Each number is 128 + 24 x the weight over its row's rms, rounded and kept within 0 to 255. Layers, rows and columns count from 0. Numbers have three digits each. The size before them is the row's rms in percent of the matrix's.

# layer 5 MLP gate, 320x128, rms 0.15, rows 99-106, columns 0-127
088:149139153086117153098107124143115156104132104132134136092141094107133106103113123082143143139103127105099101144147136101135141117134121133096142124137153096132167117140132142106137151092100124125110152098120154126178118125154152138140112111103106101097117148125078121115104137150071120134100089104086136161191118133148122115146117134171155176099096136116157114149097151104201092142145
098:104140146103081140130129148175093190130113152134131145131135102126140137171131113082134142124161167162130130133120092111138118157117131120150116122146101137122117123138114113114136087117079111130114119096128138125121048156158148136114121177153134122090162161105118176128124131144137099149150155159133140173093158162145131136165111159133149097163128113114133128145122180166138157152147
088:105114151136120151084129148130129148087111149148146141170138101150080125103112111160160122130158118152147154123103138162118112110095131142096118130117118108164133097159146151143129115117079135140103136091124130114112172163136126121143126121083153139118124127125082113128152182130101140150126153116089129099173104188112166130147097146128186164130065134136138122109130133123176138156106
095:164114142084149159089131143162147150081134118128143105139112140159117151081117155106129086159096102100161117143115084149153137118118117107129166122135120118072128125106152140175113097110135138168122112088119103118182148141145170154091098163118113153115140124143123132117145122131133121156075130139112126120101138137133093121147160139143133128140103075181127130103139118138129128063122
096:118092110068118110127124084120133186112107112105161139131131131148136124129089132109120140104096101144145119102122117133148142150139149091123108148134120148144128103151111158134156136091106104132110122109109121174132131111167161119164082153096161085075102091128120116134112109115143118141123151133081188138082145122136133123075118139109131117150132109143152117123111102076122090158174
120:101123150075125169125118132145133151163129108105143118104127096145089145102146135126135181141125128119129116116168149120132125120092142144122128154115121127158095101139106147128180135126113095156139153104129149132134118144137146116159075144103096117119103160162138125073095130117126154089107151103099120130085174163173171117160145138113165120098160130102134138138066084101153118110122
089:106095153106093126167147145124155151142072128124158120096118170121152107133106121129142140126116142135150075127116102056148125151169115122154141110113109075133135135144134107169136096150112121095161083100167174138170147134133155123160159099119142084096089116149119123121131092143166118100136086122137156096144113135159116115112128098143131107115110108100137134116099131135118131153097
109:113154120106116139108137127133135129112126117117135145106138134133098085136126141089168149180110181085123151164098123145106156099127163132121131151130132117138152059151122163087120120131121091123145128111112131124115117098152167117216123151091128111129125113118132098119126133132115091103130117226115107141161124132145093098114114134083148132146144133125136135118131143117159109107110
# layer 5 MLP up, 320x128, rms 0.126, rows 99-105, columns 0-127
089:141090118117146088085080141111146133128159134135140126074104100107159117118132139142120134107129136125099138121159179135120148110114152126132132150173133140122168152114125123136123189134102135136149141140117136103120148154119123146127147115097061151109085111137122136108114147157100154151135083108141113104162146126111102147120133104110200143151078177151134119146142143111164108184145
092:134139105143144097112121151114149141150134101136122181153103112111140106142123144147083122122112122116099121131131120116136164108099117123116129148127137122160159124122098102118116115065169119084123141105129149093128146127180195128136124113126111135127188102122121123154130145119113077178167121144121125159135092116144131100160108089164130149131078098152149199113134123104168131106127
099:127109126113181196122146128129112141137083108155127148065183090152109137094109154147131153163099136122112108115129165133123117152112166109143139149118126139113145081152161126103122140182099111173130154147121082093147134087143103159099104132093137125137157136134147126141103130070120093159142115140130119205143115133125130134123138158107126130147120139125141124116149124102121116123131
101:117147109125115153101127136126112133148165071112189152162127167099138111119117133099133114145068153103129086190156109148100130109137100120157137097125128103116117145144167107088159089133136105155118129139136127111112143119160094125152152176122151114143103146129101124164140140124148137128146153153103132138132120121093121157098175099099131092124163178143108115081138150106124116140153
097:151107108148147128108151149099147165124079087129124133107105122120157133088135087082156093084102133140138130141157103143081128113116131166129121175103110130114107149154106109125141126111145156094161135106107139143124099111159147127151128111079156134125121127137154114147135154092156089147121125141143174136105114102127092155141114117117074180172134087149119118132125080091106123096132
105:146132154148141082132096123136129136142114164117137125131105163148114149114175119155131115132148116118137140173098133130167131130137140101137116056143165106114118125147162166115084100172108089108100122117108106159147069115109132165113141124126134075119159112107135127096149118135130092100135136170119116115159096132113131094123059164122142130151128086120165134142154164137106151116130
095:154133118155158107130108104132149113124164117134059115115144107111117107159163107147151125133156101149097124172120135122154160104104133115158103145132137120132109080110124155116155120157140144159130142139140155152065143133141099152128074086135136170133160094113131144094093130128100189146127125135099122146105134112122185106128108145113067116131127150121087118143114106147156154110145
# layer 5 MLP down (transposed), 320x128, rms 0.128, rows 99-105, columns 0-127
097:153119092110122109113154135123119120049167136135126112139102127096125129118121098143133145122145110160128140102168126149160108121122142119174140161128126137124120178108098132135151140135134160097128115156108112063100139100152102127100174120121059170146163106120151146154124114117136145142134141123178123100100144097047130137115128122164118078148127109134115114117130132092117132138127
095:134125172116172138124154140084151125159165177120134137147134128123145135114133124139100138097113127138124105120132118118183122071095133111139159178092095153142131112130169111147178107144145142104138091122103102127144105133132161112141114150114126134147112135115112156065143107123123096174146123113083101113121092125113099133164116132117073145121118172110140129167139127138186127090126
090:135129146113089130133145108171139080135122112142136155138117162124136123154156094092206145106127105154181115149153112133158123148147093105169157125137130136132152157115103120148186091102140153126118177120122144150143184162106146155131172129140115132126129101126148130155131111143127137151120140126138092106101155167127098137099119092120077116142139130145098098160115145154160103140110
101:163115141093125119131149111103171115140117114131152115143145134131147116128137135115127025112126109144145133141112116132117178142122137145119094128126142108150119140143153118139110133108107148134133118121167146137123141121087113152142108156192095093128146184133124124184137127089127119131116114075097101152122126087121132110176094128128154121100142122163140155125186142133109149068139
103:112095128126172119110133117153093146105142116184108143076116144127118136115145123140148163124144113155137163140112132150151142110151100119119150096140158148125167147128123102110114126099086121169114158121165155086120123146132072113111139153135131144155141153113141133132062153105133139113140114141107117109079129171124133088143099128101123117153126167098125075142183112134153071143147
099:071103135083079131145109130153144174083147131115115134103142111127114111132120138135116117142094121105122134116138110171146095164090132167136112140118150146115147156121104167096133109163101101133108135087087120153135113102133138114123114125090103159102123157113116154145135107122121148109109146119151141144149148121187136132140133166122124117080119114092125142065125088120107167077178
093:121133140141124160120153121111105122111175087155124095101141102162088125150064109135098109090151148145121124138125149123133107125158085099080134091140136124131140106119157126112083167143102161091132125103160131158125121138117135134129143118108104087110107148155128103129162095110084133137132165130155162130164104137167129103110128145173130132070139140070159127158142126107137106151148